config.toml
num_hidden_layers = 10
hidden_size = 128
num_attention_heads = 2
num_key_value_heads = 2
head_dim = 64
intermediate_size = 512
vocab_size = 8192
hidden_act = "silu"
norm = "rmsnorm"
norm_place = "pre"
norm_eps = 1e-05
positions = "alibi"
qk_norm = true
attn_scale = 0.156
bias = "none"
tie_word_embeddings = true
parallel_block = false
extras = ["attention sinks"]
init = "uniform"
init_std_qkv = 0.0648
init_std_o = 0.0
init_std_up = 0.0648
init_std_down = 0.0
optimizer = "muon_variant"
learning_rate = 0.00416
lr_mult_o = 1.5
lr_mult_up = 1.21
lr_mult_down = 0.7
beta1 = 0.95
lr_head = 0.00583
warmup_steps = 70
schedule = "wsd"
decay_fraction = 0.834
decay_shape = "linear"
final_lr_fraction = 0.1
batch_tokens = [8192, 16384, 24576]
max_seq_len = 512
doc_mask = false
train_tokens = 108100000
max_steps = 7006
dataset = "wikipedia_en"
Each number is 128 + 24 x the weight over its row's rms, rounded and kept within 0 to 255. Layers, rows and columns count from 0. The size above them is the row's rms in percent of the matrix's.

# layer 7 MLP up, 512x128, rms 0.221, rows 354-406, columns 64-127
size [105 100 103 101  95  99  91  99 105 106  95 100  97  99  95  97 101 110 100  92  93 105  96  98 103 103  96 100  95  98  95 101  97  99  97 101  95  96  96 103 102  97 105  95  98 100  90  93 113 101 101  96  96]
[[154 103 104  91 125 147 131 126 101 176 156 141 160 110 179 153 132  71 173  98 111 106 125 130 162 133 130 127 132  98 169 109 104 111 117 108 144 105 163 125 120 164 132 149 121 110 144 143 112 124 145 109 147 157 129 165 111 146  92 170 113 114 121 127]
 [126  73 123 150 148 144 115  96 148 145 114 133 158 114 155  95 139 107 112 123 100 155 148 120 135 137 159 176 154 126 130 110 121 135 136 113 150 112 132 128 151 116 140 113 140 165 142 140 116 163 145 127 115 171 107 131 115 107 150 128  83 166 118 106]
 [121 135 137 102 137 123 137 134 146 143 151 155 124 136 154 131 129  99 116 129 156 112 128 162 127 163 118 153 123 106 143 149 161 138 186 163 123 167 139 136 121 131  95 163 138 125 106  75 155 154 152 146 102 104 131 195  86 115  79  97 103 148 153 124]
 [123 109 122 136 112  93  95 167 121 111 120  97 146 126 121 107 113 110 145 136 136 145  85 131 142 115 119  92 129 113 103 137 141 120 138 144 102  76 111 137 142 166 164 104 138 140 143 122 170 171  85 138 124 134 140 122 145  99 188 124 148 164 121 114]
 [115 163  90  76 154 152 151 126 127 150 146 109 137  89  99 170 132 128 142 114 110 102 132 111 100 128 108 100 139 121 114  89 109  72 176 148 150 136  88 119 111 126 120  97 140 155 137  77 189  97 132 123 108 154 157 139 135 179 133 146 103 118 154 135]
 [127 115 106 102  86 140 140 101 107 123 125 163  75 143 131 142 126 153 100 102 164 162 163 128 108  74  99 146 176 112  91 175 126 110 134 155 121 155 141 139 159 124 171 115 148 123 104 118  92 117  92 123 118 120 124 153 127  73  94 145 163 112 149 132]
 [137 143 118 152 150 196 110 158 101 171 121 108 140 136 170 151 112 132 105 139 151 161  83 119 132 131 140 111 144 152 156 107 146 146 126 139 101 137 123 108 163 143 128 148 108 139 147  86 122 119  76 109 133 120  80 182 117 125  64 121 128 155 145 128]
 [139 125 103 135 120 124 128 156 133  90 112 138 163 150 114 154 187  83 140 113  92 154 154 124 163 106 143 138  75 110 129 149 108 120 106 124 139 113  87 106 120 111 109 113 137 137 166 127 150 117  99 134 123 110 140 151 120 138 152 119 126 177 114  97]
 [130 152 151 131 107 118 127 132 126 133 136 111 137  77 103 107 108 137 116  91 143 114  92 138 111  97 101 167 102  91 103 176 104  73 142 129 130 121 126 176 145 169 120 127 107 156 123 102 143  66 143 121 113 123  67 123 127 137 109 131 165 103  89 102]
 [108 132 133 142  98 143 140 106 123 142 152 148  95 132 120 136 151 150 164 125 130 106 103 138 108 157 150 157 164 144 132 107 116 213 134  62 143  85  97 134 104 145 124 110 144 173 133 127 120 137 181 124  89 170 117 141 155 114  95 116 121 139 126 119]
 [130 103 154 123 138 142 171 120 171  57 116 148 114 120 119  94 175 117 160 166  91  93 146 102 114 119 111 137 115 135 140 145 140 117 136 122 116 128  81 122 152 133 128 154 151 146  88  90 146 123 193 136 107 148 106 123 134 175 116 157 120 159 131 144]
 [147 111 121 142 153 188 135 138 164 116 149  89 141 111 115  94 125  98 115 147 128 116  98 117 148  67  71 160 100 123 110 161 143 109 121 106  61 119 100 136 162 157 166 136 115 127 133 108 138 135 158 123 176 122 144 152 121 163 108 160 127 180 120 104]
 [102  93 108 103 125 121 126 141 136 113 175  66 154 129 150 107 124 126 136 156 117 102 150 126 101 150  66 146  98 127 118 107 192 122 130 110  90 120  99 135 118 160 153 114 126 140 110  79 107 140 165 145 134 160 144  92 147 104 120 134 128 125 128  93]
 [171  87 147 134 167 122  91 153 167 153 135  96 104  94 140 105 105 139 115  95 109 101 160 137 130 109 103 101 137 132 138 146 103 110 120 119 150 127 112 141 132 129 158 147  92 157 169 154  88 120 133  93 100 140 109 134 112 115  79  73  96 146 165  64]
 [161 159 108 127  89 109 152 159 127 131 138 104 141 164 125 101 125 132 126 141 126 158 138 131 139 122 143 145 113 133 126 133 126 125 147  83 133 177 125 111 147 103 109 115 160 140  82 121 111 137 117 114 122 105 187  96 122 115 126 131 135 128 146 110]
 [165 169 129 122 145 140 145 151  95  77 139 115 155 128  86 125 111  98 128 107 145 143 157  92  97 112  93 145  98 145 103  96 145 119 147 145 148 105 137 143 134 165 144 108 170 118 165 153 110 128 119  99 130 113 145 113 175 129 125 127 120  99 157 124]
 [119 125 128 120 114 120 132 144 135 129 100 141 177 166 145 124 118 109 161 175 107 165 100 154 112 118 148 119 130 115 165 116 131 124 130 135 156 112 144 147 128 159 133 111 140 121 128 144 140  97 158 117 147 145  91 153 100 141 145 143 166 146 178 157]
 [119  66 113 148 134 124 141  96 148 141 156 101 146 103 120 164 147 136  64 132 124 123 182 111 123 156 125 124 124 103  91 151 158 115 154 119 115 127 123 134 159 150  88 131 135 176 133 111 122 108 109 133 143 136 121 164 128 116 133  86  79 102 134  94]
 [174 149 134 110 180 151 158 108 139 116 104 153 203 167 140 128 134 108 131 111 109 112  98 146 153 149 145 129 130 117 141 121 133 104 145 144 156 107 131 134 111 165 112 108  95  96 157 160 101  90 117 156 148 113 157 131 119 131 106 140  99 116 174  81]
 [156  90 116 150 106 144 136  88 146 141 174 157 127 113  49 113 116 107 136 137  88  88 108 152 124  99 130 130 159 164 130 123 113 153 105 122 132 120 135 141 145 128 100 119 110 105 129 114 101  94 155 119 122 136 130 111 115 144 134 115 188 126 147 102]
 [ 97  88 120 120 155 179 165 155 106 114 174 126 129 156  75 125 116  84 105 108 130  91 162 149 123 162 131 108 148 136 151 154 117 104 143 127 138 144 157 146 105 150 143  86 149 148  92  89 149  99  73 115 109 136 155 149 104 130 152 116 118 131 135 103]
 [103 119 124 121 147 138 125  96  99 117 137  84  84 150 124  95 159 129  92 152 102 116 135 137  80 127 126 113 141 128 124 136  85  98 140 132  97 120 115 122  78 138 114 111 125  97 199 129 130  96 142 153 116 115 160 149 163 115 100  90 132 156 123 166]
 [130 126 147 103 142 165 113 177 167 121 135 137 102 136 133  97 152 151 119 154 107 136 111 148 153 159 165  93 153 112 152 173 143 146 150  92 126 189 122 101 126 122 161 113  98 171 141 108 168  80 142  94 156 116 154 132 115 105 130 118 113 123 149 132]
 [160 131 124 111 139 128 147 130 157 119 155 127 130  99 106 139 186 127 102 132 141  70 119 137 107 120 116 152 128 123 132 109  85 129 145 120 117 118 151 130 118  79 151 133 147 171 137 136 149 123 175  95  66 124 111 101 148 140 128 125 118 145 127 171]
 [163 158 161 114 101 134 104 155 122 149 142 154  94 114 108 151 116 138 141 154 132 142 156  91 148  88  86 136 125 144 146 123 136 125 160 143 107 169 149 127  88 161  91 171  94 158  95 132 118 137  99 155 118 140 155 131 129 143  55 129 108 137 134 151]
 [121 192 127 144  98 134 121 117 143 113 127  88 121 146 131 144 182 126 106 190 132 136 164 138 154 165 105 144  88  95 139 120 147 134 151 117 157 165 105 160 116 133 117 130 117 118  93  83 163 110 110 131 119 114 165 100 132 127 159 128 107 122 149 169]
 [142 142 153 159 145 146 129 147 173 106 151 108 105 132 164 141  94  96  83  91 133 127 133 118 126 168 114 121 164 136 116  90 118 160 134 113 160 121 120 119 107 173  89 142 128 150  88 144 152 116 132  78 122 200 125  83 109 141 131 126 102 146 115  89]
 [134 115 123 146 116 128 142 150 108  69 122 139 106 117 123 116 165 125 100 133  95 173 167  98 143 127 130 121 185 119  95 171 169 167 130  88 163  72  82 140 157 137 112 146 104 133 119 112 142 142 105 142 112 120 149 182  77  89 130 120 134 108 133 104]
 [156  99 114 133 162 129 116 108 125 124 166 144 133 116 147  89 134 122  94 154 140 137 127 139 139 150 134 115 157 122 167 112  80 163 106 177 149 111 108 184 160 116  93 130 143 128 107 130 153 165 115  86 113 128 163 169 152  86  96  79 131 121 112 136]
 [132 112 137 135 165 136 154 117 110 134 164  97 118 125 111 109 104 140 107  93  92 118 129 135 171 101 123 138 160 149 145 105 137 134 158 162 116 146 105 160 119 144 151 123 172 141 148 115 138 106  75 126 158 141 158 142 130  86 150 156 125 124 130 116]
 [112 157 146 153  78 144 179 145  99 154 142 133 142 128 145 128 109 122 110  74 127 109  90 126 114 121  95 142 140 140 165 108 128 141 169 130 151 134 126 114 122 139 133 107 146 109 124 113 145 109 111 126 140 147 123 123 115 125  71 169  96 137 156 137]
 [147 134 128 134  91  93 109 141 165 160 108  78 155 146  92 141 136 144 169 111 159 138 107  86 138 118 117 126 144 166 111 124 126 142 114 100 121  80  78 135 142 165 156 156 111 155 126 161  95 151 156 164 140 100 123 113 132 144 125 124 148 117 105 115]
 [131 154 151 125 123 119 150 122 165 121  82 119  89 136 164  98 159 113 102 108 153 102 121 182 140  90 148 129 135  83 125 123 114 124 137 108 130 150 137 150 158 177 103 138 136 107 113  84 130 175 123  92 122 153 112 140 164 132 120 109 146 115 142 106]
 [155  92  80  98 143 147 127 110 133 135 148 164 145 121 100 139  91 113 149 126 137 103 136 129 155 136 145 148 119  85 131  95 119 140 138 120 147 128 116 126  82 121 115 147 105 105 104 168 155 111 139  98 154 166 104 110 107 112 166 137 143 143 115 148]
 [132 113 121 118 157 103 102 126 152  84 141 131 117 166 154 152  97 129  83 129  96 144 135 121 174 122 140 161 144 139 167 160  93 157 152 142 170 121 161 134 114 128 124 131 132 130 135 127 126 147 101 167 131 112 141 102 103 151 121  90 113 174 131 139]
 [167 145 113 105 113 145 100 128  90 102 201 152 136  95  89 154 191 122  87 149  95 111 118 137 142  94 136 151  89 102 140 145 153 127 115 113 149 156 136 134 139 145 135 130  87 151 143 101 138 142 136  98 156 161 111 132 144 138 182 157 128 108  92 151]
 [150 142 117  89 126 108 123 134 120 130 129 143 117  87 122  91 135 104 146 141 111 150 182 137  91  99 134 184 119 138 124 146 153 100 125 119 148 124 124  68 116 135 129 163 146 120  91  93 111  85 136 141  98 135 140 152 130 115 165 133  88 168 122 144]
 [147  83 139 126 106 150 154 117 192 148 117 121 157 112 145  85 144 159 119 112 118 111 157 118 129 113 117 145 162 163 149 137 117  91 101 111 101 154 149 160 142 111 121 117 107 124 145 136 169 106 139  80 140  83 119 136 115 122 129 110 146 142 140  86]
 [131 146 141 118 115 114 125 143 133 158 111 115 148 149 119 122 156  72 126 124 156 112 116 124 116  72 147 137 126 118 113 146  88 111 161  99 131 153 127 172 157 144 156 112 146  85 144 141 123 135  93 115 147  73 128 119 120 119 181 140 170 163 135 118]
 [121 119 158 147 133 126 139 134 120  88 137 136 157 144 139 134 115 119 133 114 146 170 116 142 140  91 146 181 100 103 150 117 138 152 136 136 141 172 140 144 140 111 122 137 126 151 146 142 178 110 159 142 120 115  84 170  88 103 151  85 113 111 106 162]
 [151 173 110 160 136 119 109  99 158 109 158  95 125 137  96 128 141 101 127 148 144 138 159 158 120 110 167 181 145 127 115 151 110 123 136 110 157 127  87 160 182 137 121 100 167 156  99 105 156 158 115  62 122 116 141 128 170 146 119 146 138 140 105 149]
 [127 122 140  84 148 122 121 129 151 130 119 159 173 120 106 138 130  88 108 133 122 113 121 143 141  98 114 109 136 111 113 144 107 151 129 110  56 105 113 128 114 119  61 194 140 110 135 106  97 133 181 109  96 152 122 156  70 106 122 160 144 111 158 142]
 [131 126 143 137 136 146 124 152 104 153 148 107 111 113 127 110 125 127 107 156 113 155 104 132 160 121 113 181 136 138 135 190 116 108  96 111 190 142 129 155 148 167 134 125 132 146 123 142 126 118 161 121 109  93 166 128 117 131 131  42 107 152 137 170]
 [119 101 121 104 131 139 166 138 124 112  81 153 122 146 155 142 140 143 126 138 147 123 149 131  96 109 164 131 133 156 141 122 139 110 134  70 151 130 166 124 161 166 123 149 156 156 145 129 140 125 117 105 164 111 130 149 116 123  80 127 137 136 152 119]
 [160 127  93 147 103 136 162 133 121 115 124 118 163 149 114 123 149 131 160 127 139 162 139 140 170 129 112 152  77 114 145 127  99 133 114 140 147  63  92 163 135 116 141 114  99 127 143 143 137 121 166 125 116 142 103 158 162 120 112 180 128  83 125 147]
 [159 130  92 125 112 134 104 133 155 157 111 139 104 127 129 142 105  99  82  99 136 132 140 141  95 163 138 151 107 152  96 155 112 123 156 136 129  84 170 148 110 164 101 129 109 120 136  96 107  85 123 137 160 112 101 186 117 119 137 135 127 121 140 168]
 [122 102 169 142 127 143 121 143 172 134 172 118 159 120 135 131 130 154 146  81 140 110 108 128  98 112 158  84 157 113 150 159 129 133 138 110 101 129  93 132 139 147 141 119 135 154 126 118 163 155 136 171 147 123 114 125 142 124 148 118 102 136 116 110]
 [142 144 162  69 102 116 122 150 113 138 136 112 146 142 152 164 138 129 123 163 162 122 165 110 128 111 113  96  87 127 108 150 112 100 133 102 167 156 125 156 145 121 124 136 120 153 103 110 131 136 146 163 103 106 118 132 154 160 110 136  99 131 139 117]
 [152  87 178 140 100 146 132 120 172 141 152 130 141 124  91 114 146 162 137 153 155 100 139 140 172 137 124 128 104 150 126 158  91 152 111 130 126  97 102 145 148 127 126 125 106  80 121 154 127 137 134  97  99 129 117 112 140 127 135 112 116  92 113  88]
 [129 144 143  70 169  99  99 100 143 104 128 140 195 137 103 138  96 138 147  98 143  86 139 165  89 115 125 110 151 152 152  92 109 104 146 112 106 137  66 145 145 172  85 115 111 144 124 127 126 131  96 140 113 144 155 132 135 155 134 137 111 101  90 106]
 [138 131 114 120 116 156 134 166  97 152  90 147 107 146 134 121 104 143 101 103 110 146 145  94 190 150 108 125 129 111 165  96  99 108 121 108 145  72 100 124 122 162 176 133 139 127 155 150 139  98 100 128 162 128 163 197 153  77 142 119 128  95 137 111]
 [125 102 110 160 137 105 139 120 136 106 162 124 123 150 117 128 128  87 130 107  99 114 147 142 145 154 115 103 131 229 117 164 160  85 131 118 130 124 121 129 171 127 117 139 165 136 122 135 107 169 116 113 140 126 122 128  74 121  99 156 142 122 116 131]
 [166 171 124 140 130 112 132 156 125 124 103 132 115 140 121 125 120 137  79 113 149 150 111 122  95 136 124 117 126 139 130  51  99 112 156 161 104 142 107 146 102 108 119 127 111 162 162  73 189 107 132 120 144 135 124 100 157 115 113 115 106 140 138  94]]
# layer 7 MLP down (transposed), 512x128, rms 0.0667, rows 354-405, columns 64-127
size [113  96 103 102  94  88  94 107 104 102  88 108  93 103 101  92 107 109  96 100 104 109 100  95 100 115 101 103 100  93  93  94  98  97  94  95  85  83  96 102 100  99 103  97  92 100  87 111 106  97 105  82]
[[115 127 126  95 131 168 141 140 110 132 183 164 128 102 119 123 114 150 138 139 132 149 154 116 120 139 120 135 177 197 134  87 148  94 144 138 118 114 145 151  80 161 153 108 143 151 136 164 143 148  92 122 115 151 163 122 136 142 113  90 139  89  99 147]
 [161 191 127  71 143 102 152 146 132 130 142 148 113 173  76 147 112 126 132 131 123 101 115 159 160 123 158 164 150  76  97 145 136 106 109 146 139 135 122  99 131 155 120 114 130 134 153 115  89 129 131 146 130 150 122 110  78 139 124  93  86 141 116  96]
 [121 119 112 155 111 146 120 108 161  92 138 120  94 163  96 143 101 150  97 114 173 137 110 137 131 161 149 111  82 174 154  92 142 128 111 144 161 121 130 158  82 122 143 126 113 151 184 144 131 107 125 149 116 128  86 120 129 151 101 156 144 170 133 100]
 [101 148 126 134 126 116 157 114 147 165 140  98  80 148 164 146 126 130  98 159 158 133 114 110 115 175 126 136 155 155 124 112 114 111 137 136 115 125 147 138  92 141 129 120 129 134 109 158  95 130 134 138 110 181 145 168 133 153 145 163 119 105 138 178]
 [128 131 127 156 109  94 147 137 117 103  91 115 147 113 100 126 103 103  75 146 119 194 144 129 135 114 123 162 155 151 154 127 159 131 128 161 120 131 103 160 132 100 140 129 146 113 134 127 120 139 146 135 158 139 156 112 117 140 118  92 138 131 134  94]
 [123  80 146 144 105 125  88 109 172 129  60 119 110 125 169 124 139 114 102 133 170 121 150 128 129 128 117 164 102  77 142 145 129 103 163  93 127 135 123 140 106 119 129 151 156  88 128 149 147 123 128 141 112 128 130 155 116 104 100 138 139 121 146 128]
 [136 117 134 103 133 135 121 143 106  93 170 179 150  91 135  97 127 127 129 130  83 121 113  88  98 153 140 103 135 137 150  96 115 111 124 104  95 103 138 140 141 110 138 158 106 116 135 174 140 139 105 105 119 151 143  84 136 126 111 117 150 121 144 107]
 [164 145 162 111  95  53 122 153 147 156 129 147 150 121 133 149 132 147 118 126  95  93  88 132 128 137 121 118 183  96 131  80 138 124 156 114 120 103 135 136 104 141 147 117 145  74 129 133 139 103 160 158  92 108 153  99 170 107 133 113 157 167 134 122]
 [ 73 108 119  91 147 151 151 113 168 117  87 130 169 165 139 146  91 129 138 109 154 102 141 100 151 128  92 110 100 130 179 109 151 137 139 134 122 100 117 111 123 128 110 123 127 122 120 123 134  97  86 132 147 107 145 131 124 112 145  74  94 107  74 148]
 [132 140 118 161  84 109 112 140 141 130  97 145 127 161 112 126 146 103 164 147 181 117 136 138  84 123 163 133 108 146 120 159 130 182 147  61 110 128  99 151  96 144 136 140 156 140 149 169 104 156 109 110 122 167 133 133 124 103 116 155 101 130 125 158]
 [119 106 131 147  91 131  83  66 140 144 135 122 106 143 169 145 106 127 139 101  88 108 104 158 155  75 123 118 123 107 136 188 120 121 149 126 116 139  98 159 161 135 178 145 121 137 122 106 107 162 145 127 167 130 163 128 111 120 119 150 133 118 109 118]
 [125 107 112 116 149 118 147  98 138 142 151 160  93 106 111 107  93 141 141 143  92 147 171 154 143 124 122 114 167 131 102 116 138 141 118 119 182 114 129 166 124 131 175 127 124 134 112  96 161 117  42 156 128 130 157 140 165 113 123 151  97 142 126 110]
 [150  70 166 173 133 127 123 136 127 104 174 164 116 144 162 105 115 147 111 130 154 118 125 143 151 139 148 147 117 168 136 139  87 162 195 121 135 104  99 134 170 100  95  92 118  97 142 181  76 121  97 135 117 118 118 125 112 136 124 106 138 140 110 134]
 [102 131 184 133 129 123 157 109 139 151  76 149  79 124 124 119  91 166 170 139 121 115  95 122 183 119 123 124 160 103 153 145 122 138 164 166 149 139 139  84 156 102 134 118 126  88 121 116 140 118 106 162 143 158 112 129 155 105 122 169 151 132 156 138]
 [157 135 117 115 148 167  93 146 109 139  85 154 133 155 148 141 117 103 153 156 150 144  90 121  87 126 104 104  86 109 121 132 139 121 150 119 154 163 116 124 141 130 145 114 134  97 164  97 150 140 139 131 118 132 141 189 130 140  97 108 119 133 135  89]
 [131 120 103 110 176 126 100 104 121 159  91 171 130 132 186  68 118 124 121 145 159 118  98 127 134 102 118 109  99 147 121 111 128 103 109  79  85 151 116 105 124 139 145 121 128 129  94 122  92 132 140  97 119 129 146 159 115 159  85 149 156  95  74 123]
 [111 107 155  92  64 117  72 116 145  89  60 159 132 116 129 131 139 114  95 123 115 139 127 150 114 149  89  87 149  90  90 152 152 137 140 122 129 132 149 106 123 113 131 163 113 129 142 146 139 146  87 150 118 150 175 105 152 115 118 140  72 140 106  97]
 [113 129  97 107  94 142 119 151 114 153 127  86 100 104 132 134  84 104 163 148 124 106 162 171 139 163 133 136 112  82 120 119 125 142 125 140  97 135 165  84 117 120 137  99 130 118 143 123 174 108 131  67 116 126 190 144 139 124 127 139 126 127 100 137]
 [112  98 124 115 142  79 188 132 160 120  71 164 106 123 124 142  95 132 131 187 204 107  79 137 160 150 166 108 138 151 133 100  97 152 110 134  99 144 136 135 106 145 154 156 144 157 129 158 114 142 137 135 105 128 151 113 172 134 112 144 145 141 142 122]
 [140 173 168 132 141 130 157 149 168 156  88 129 132 175 133 156 121 169 171 109 134 142 144 111 145 136 160 139 133  85 120 149 105 116  98 112 166 155 111 120 133 119 143 138 103 143 135 150 110 150 131 178 156 137  98 124 114 121 118  85 112 108 122 145]
 [ 92 145  99 148 132 141 125  91 132 130 176 127  97  89 117 109 132  92 154 131 142 147 148 109 109 122 130  91  99 124 113 149 114 160 119 141 102 107 106 134 119 162 135 112 169 130 117 135 110 118  91 167 162 109 120 122 145 101 133 128 132 103 137 114]
 [115 107 182 133 140 153 123 108 119 152  24  81 140 109  90 139 153 148 133 140 147 112  99 119 154 154  90 156 165 105 161 124 127 131 122 169 131 122  99 103 135  80  96  87 108 124 149 113 104 130 109 150 170 102 165 130 142 131 118 149 111 111 138 145]
 [ 98 145 146 144 141  90 106 176 133 158 103 116 121 146 121  99 118 134 125 114 132 113 131 116 101 111  98 132 133 144 174 108 103 157 117 151 154 117 137 161 106 138 108 155 112 103 125 112 140 145 102 129 112 155  97 118 142 122 163 121 162 127 150 162]
 [149 132 106 107 114 160 120 124 100 110 107  69 121 133 144 135 137 135 199 114 174 143 133  92 129 117 151 182 152 146 145 133 111 117 138 124 137  88 118 117 135 139 134  91  97 101 144 109 117 107 141 167 168 134  96 146 143 117  94 149 104 125 122 133]
 [110 124 116 125 121  52 118 143  99 114 137 168 118 107 160 152 117 129 159 150 139 170 131 116 115 146 189 118 133 139 130 159  82 144 123 105 143 138 146 141 117 137 128 175 110  83 155 143 111 140 153 135 103 107  88 130 140 132  99 101 106 157 134 136]
 [158 173 124 143  83  56 119 128 141 120 109 143 142 126 147 164 151 114 147 141 132 173 145 109 152 122 149  98 130 144 120 134 142 128 138 116 142 168 111 109  92 142 160 138 163 132  99 136 124 128  94 139 137 142 149  98 114 164 143  83 141 150 133 140]
 [126 101 154 122 110 139 139 104 143 123 118  83 120  96 148 159 190 163 131  90 142 143 120 102 109 139 153 120 130 109  88 153 121 119  98  97 114 125 127 128 155 145 127  86 118 106 129 121  99 130 150  73 163  95 153 143 141 145  84  87  96 124 138 133]
 [132 114 118 114 173 132 161 123 134 142 128 153 120 106 125 138  92 157 117 144 122 107 120  96  62 136 125 122  90 149  92  98 128 107 114 144 200 113 110 147 123 103 124 126 112 164 100 126 151 157 110 150 163 113 153 151 127 130 157 142 163 149 170  62]
 [141 127 147 108  99 118 142 139 122 105  89  95  93  92  86 138 110 119 154 153 101 126 184  87 108 112 171 105 164 148  73 100 113 142 176 123 132 110 150 103 162 108 106 161 127 104 155 130 141 126 128 131 144 159 146 107  95 121 134 110 162 147 106 126]
 [104 110 138 124 159 118 112 171 132 132  87 146 143  94 163 155 133 114 128 145 108 132 144 117 143 123 128 105 131 137 124 173 108 120 103 153 129 143 107 165  99  94 112 144 124 162  68 119 162 104 126 108 116 120 146  99 133 159  91 111 123 132  67 153]
 [151 117 104 135 151 116 136 177 119 127 110 126 118 133 142 122 133 110 137 116  92 152 154  92 156 106 146 129 116 123 115 114 122  82 136 133 116 142 110 227 126 140 111 100 128 145 102 127 123 111 153 113 162 158 116 133 106 170 142 126 140 134 110 118]
 [ 86 134 164 128 154 185 131 138 152 175 135 118 153 122 124 127 146 104 124 135  89 109 156 137 108 150 108 130 140 120 169 113 121 143 122 165  96 142 177  87 160 129  89 157 131 145 162 113 119 109 154 108 181 142 138 143 141 118 101 139 116  90 149  90]
 [139 157 110 134  95 155  85 116 124 121 100  92 110 157 123 125  88  76 114 126  81 124 211 119 150 146 108 130  90 103 130 109 116 127 136 157 140 147 112 155 129 111 147 145 152 129 134 145 158 163 139  97 128 111 125 128 107 126 139 153 156  97 130 141]
 [107 120 146 137 125 127 138 137 137  86 131 127 187 136 101  65 147 116 120 102 104 140 137 123 133 126  83 120 147 137 133 111 146 151 109  93 110 123 141 115 142 122 141 167 129 119 105  65 165  92  87 157 114 153 138  82 157 108 112 108 123 129 105 167]
 [170 101 114 126 128  89 165 114 167 110 166 131 109  76 151 163 150 131 117  99 110 120  80 174 140 122 122 136 124 101 117  80 119 112 120 124 115  80 128 103 148 106 140 137 103 105 126 137 119 144 115 141  99 142 143 132 127 140  92  79 117 136 144 129]
 [ 88 128 129 104 103 139 173 199 116 124 121 170 142 129 122 134 132 149 160 125 159  93 109 144 121 111  98 140  95 146 148 137 148 130 116 110 105  74  93 138 117 124 156 121 119  83 144  72 137 127 131 123 144 176 141 107 184 115 119 134 103 183 119 136]
 [139 111 121 163 104  97 128 145 107  94  87 125 137 135 161 172 177 155 129 125 109  67 113 181 109 134 175 118 120  86 184 153 116 119 150 129 171  79 137 114 161 110 121 153 116 157 153 113 123 162 123 153 147 149 132 110 117 147 105 139 118 138 127 138]
 [113 156  98 176 171 123 156 119  88 142 118 109 113 128 116 158 141 137 105 154 139 130 143 126 130  95 120 119 139 116 123 121  62 161 133 162 132 155 127  98 127 111 105 148 156 156 153  92  89 163 149  91  84 132 109 110 155 103 143 110 141 138 133 162]
 [ 75 131 148 127 156 147 125 143 153 177 130 172 127 155 131 157 125 134 145 115  84 103 111 108  94 130 129 146  70 146 142 121 166 136 143 122  98 160 125 139 166 112 107 104 145 119  92  90 113 162 115 126 129 130 135 137 115 116 145 120 129 114  98 130]
 [168 105 154  98 119 128 166 111 162 123 127 147 143 124 143 129  99 177 131 110 125 135 134 117 163  97 126 164 149 171  62 149 152 143 155 168 116 138 165 128 110 117 106 108 127 127 144 136 106 133 146 147 137  77 114 121 135 118 137 158  89 123 137 113]
 [130 129 103 151 190  87  97  99 133 137 162 168 130 151 125 114 153  88 154 119 152 166 139 121 138 140 117 141 162 155 126 147 130 137 105 147 119 108 102 146 152 126 125  78 162 162 147 124 115 144 103 123 118 161 145 138 182  83 115 201 124 121 137 120]
 [120 136 105  91 131  74 117 156 118 123 135 139 163 146 160 111 117 113 139 177 137 140 117  97  97 110 140 123 117 123 113 115  96 121 100 117 161 145 109 112 112 108 162 153 148 129  84 117 148 141 120 144 120 106 147 168 158 161  95 132 145 136 114  69]
 [155 150 133 131 132 104 141 140 138 111 101  89 100 153 129 191 153 140 135 156 153 143 135 127 158 143 102 154 130 112 136 141 115 137 115 152 153  93 173  86 121 111 150 133 141 153 116 136 164 129 134 125 119 115 138 147  96 138 138 144 123 122 119 133]
 [ 94 144 126  96 116 114 135 141 102 136 167 172 144 149 156  98 125 111 108 116 121 146 115 164 150 171  81 136 172 138 104 152 102 122 132 145  84 166 119 129 182 139 107 142 140 161 102 132 142 140 117 119 123 104 159 105 171 127 102 104 115 129 134 135]
 [135 143 124 152 121 112 139 135 159 146 161 176 146 137 151 139  99 109 148 120 144 129 126 135 119 139 169 123 103 117  97 123  87 113 136 109 123 138 139 134 139 125 128 137 130 137 153 137  87 130 121 123 143 171 164 129 192 145  82 124 153 114 132 150]
 [106  96 145  99 102 147 150 172 128  89 103  92 158 148 133 136  88 124 110 149 145 173  89 150 101 143 162 117 143 108 135 144 167 101  78  93 173 136 101 132  97 120 136 141 113 110 136 100 166 113 164 112 126  69 132 102 130  89 163 103 136 138 158 142]
 [124 163  81 132 126 110 147 116 108 122  99 134 104 166 168 122 137 155 124 161 138 114 166 195 133 125 134 100 103 161 101  95 128  82 139 132 169 136 117 152 123 145 134  93 180 145 112 135 110 141 107  69  91  90 142 170 109 135  96 132 123 133 127 130]
 [100 136 115 130 104 121 106 119 138 120 143 145 104  94 150 113 104  95 188  77 141 120 101 121 139 140 118 155 162 135 153 128 145 122 115 152 105 111 120 177 145 130 118 100 103 148 119 147  99  99 155 131 153 154 113 165 111 128 152 155 128 128 112 131]
 [126  80 216 134 135 124 151 112 128 122 132 139 157 124  82 109 133 155 112 133 120  98 141  95 156 161 120 163 122 155 154 139 116 147 115 107 101 159 154 121 140 116 139  83 129 119 104 137 127 153 137 138 103 164 116  70 188 114 109 125 135 138 111 133]
 [190  98 133 133 163 152 115 153 142 116  52 140 114  99 151  88 152 137 132 171 125 151 144 119  98 134 132 112  86 102 104 140 109 136 136 147 166 156 160 120 130 117 117 124 126 109 157 132 160 126 132 121 107 106 145 103 150  94 134  93 140 147 114 154]
 [135 116 115 134 146 151 142  85 123 108 149 170 114  92 131 119 120 108 123 177 126 150 179  99 103 115 183 123  84 119 123 117 100 140 132  86 141 158 116 133 141 130 114  86 142 123 104 148 119 146 115 121 121 105 106 122 116 126 158 147 125 171 100 140]
 [118 120 167 164 140 158  99 123 125 122  75 104 104 180 133 134 141 140 106 101 157 134 105 134 149 125 161 118  93 125 163 115  94 126  68 132 118 122 145  90  89  91 120 133 113 127 128 160 104  69 122 121 161 122  96 151 109 133 109 155 108 164 161 137]]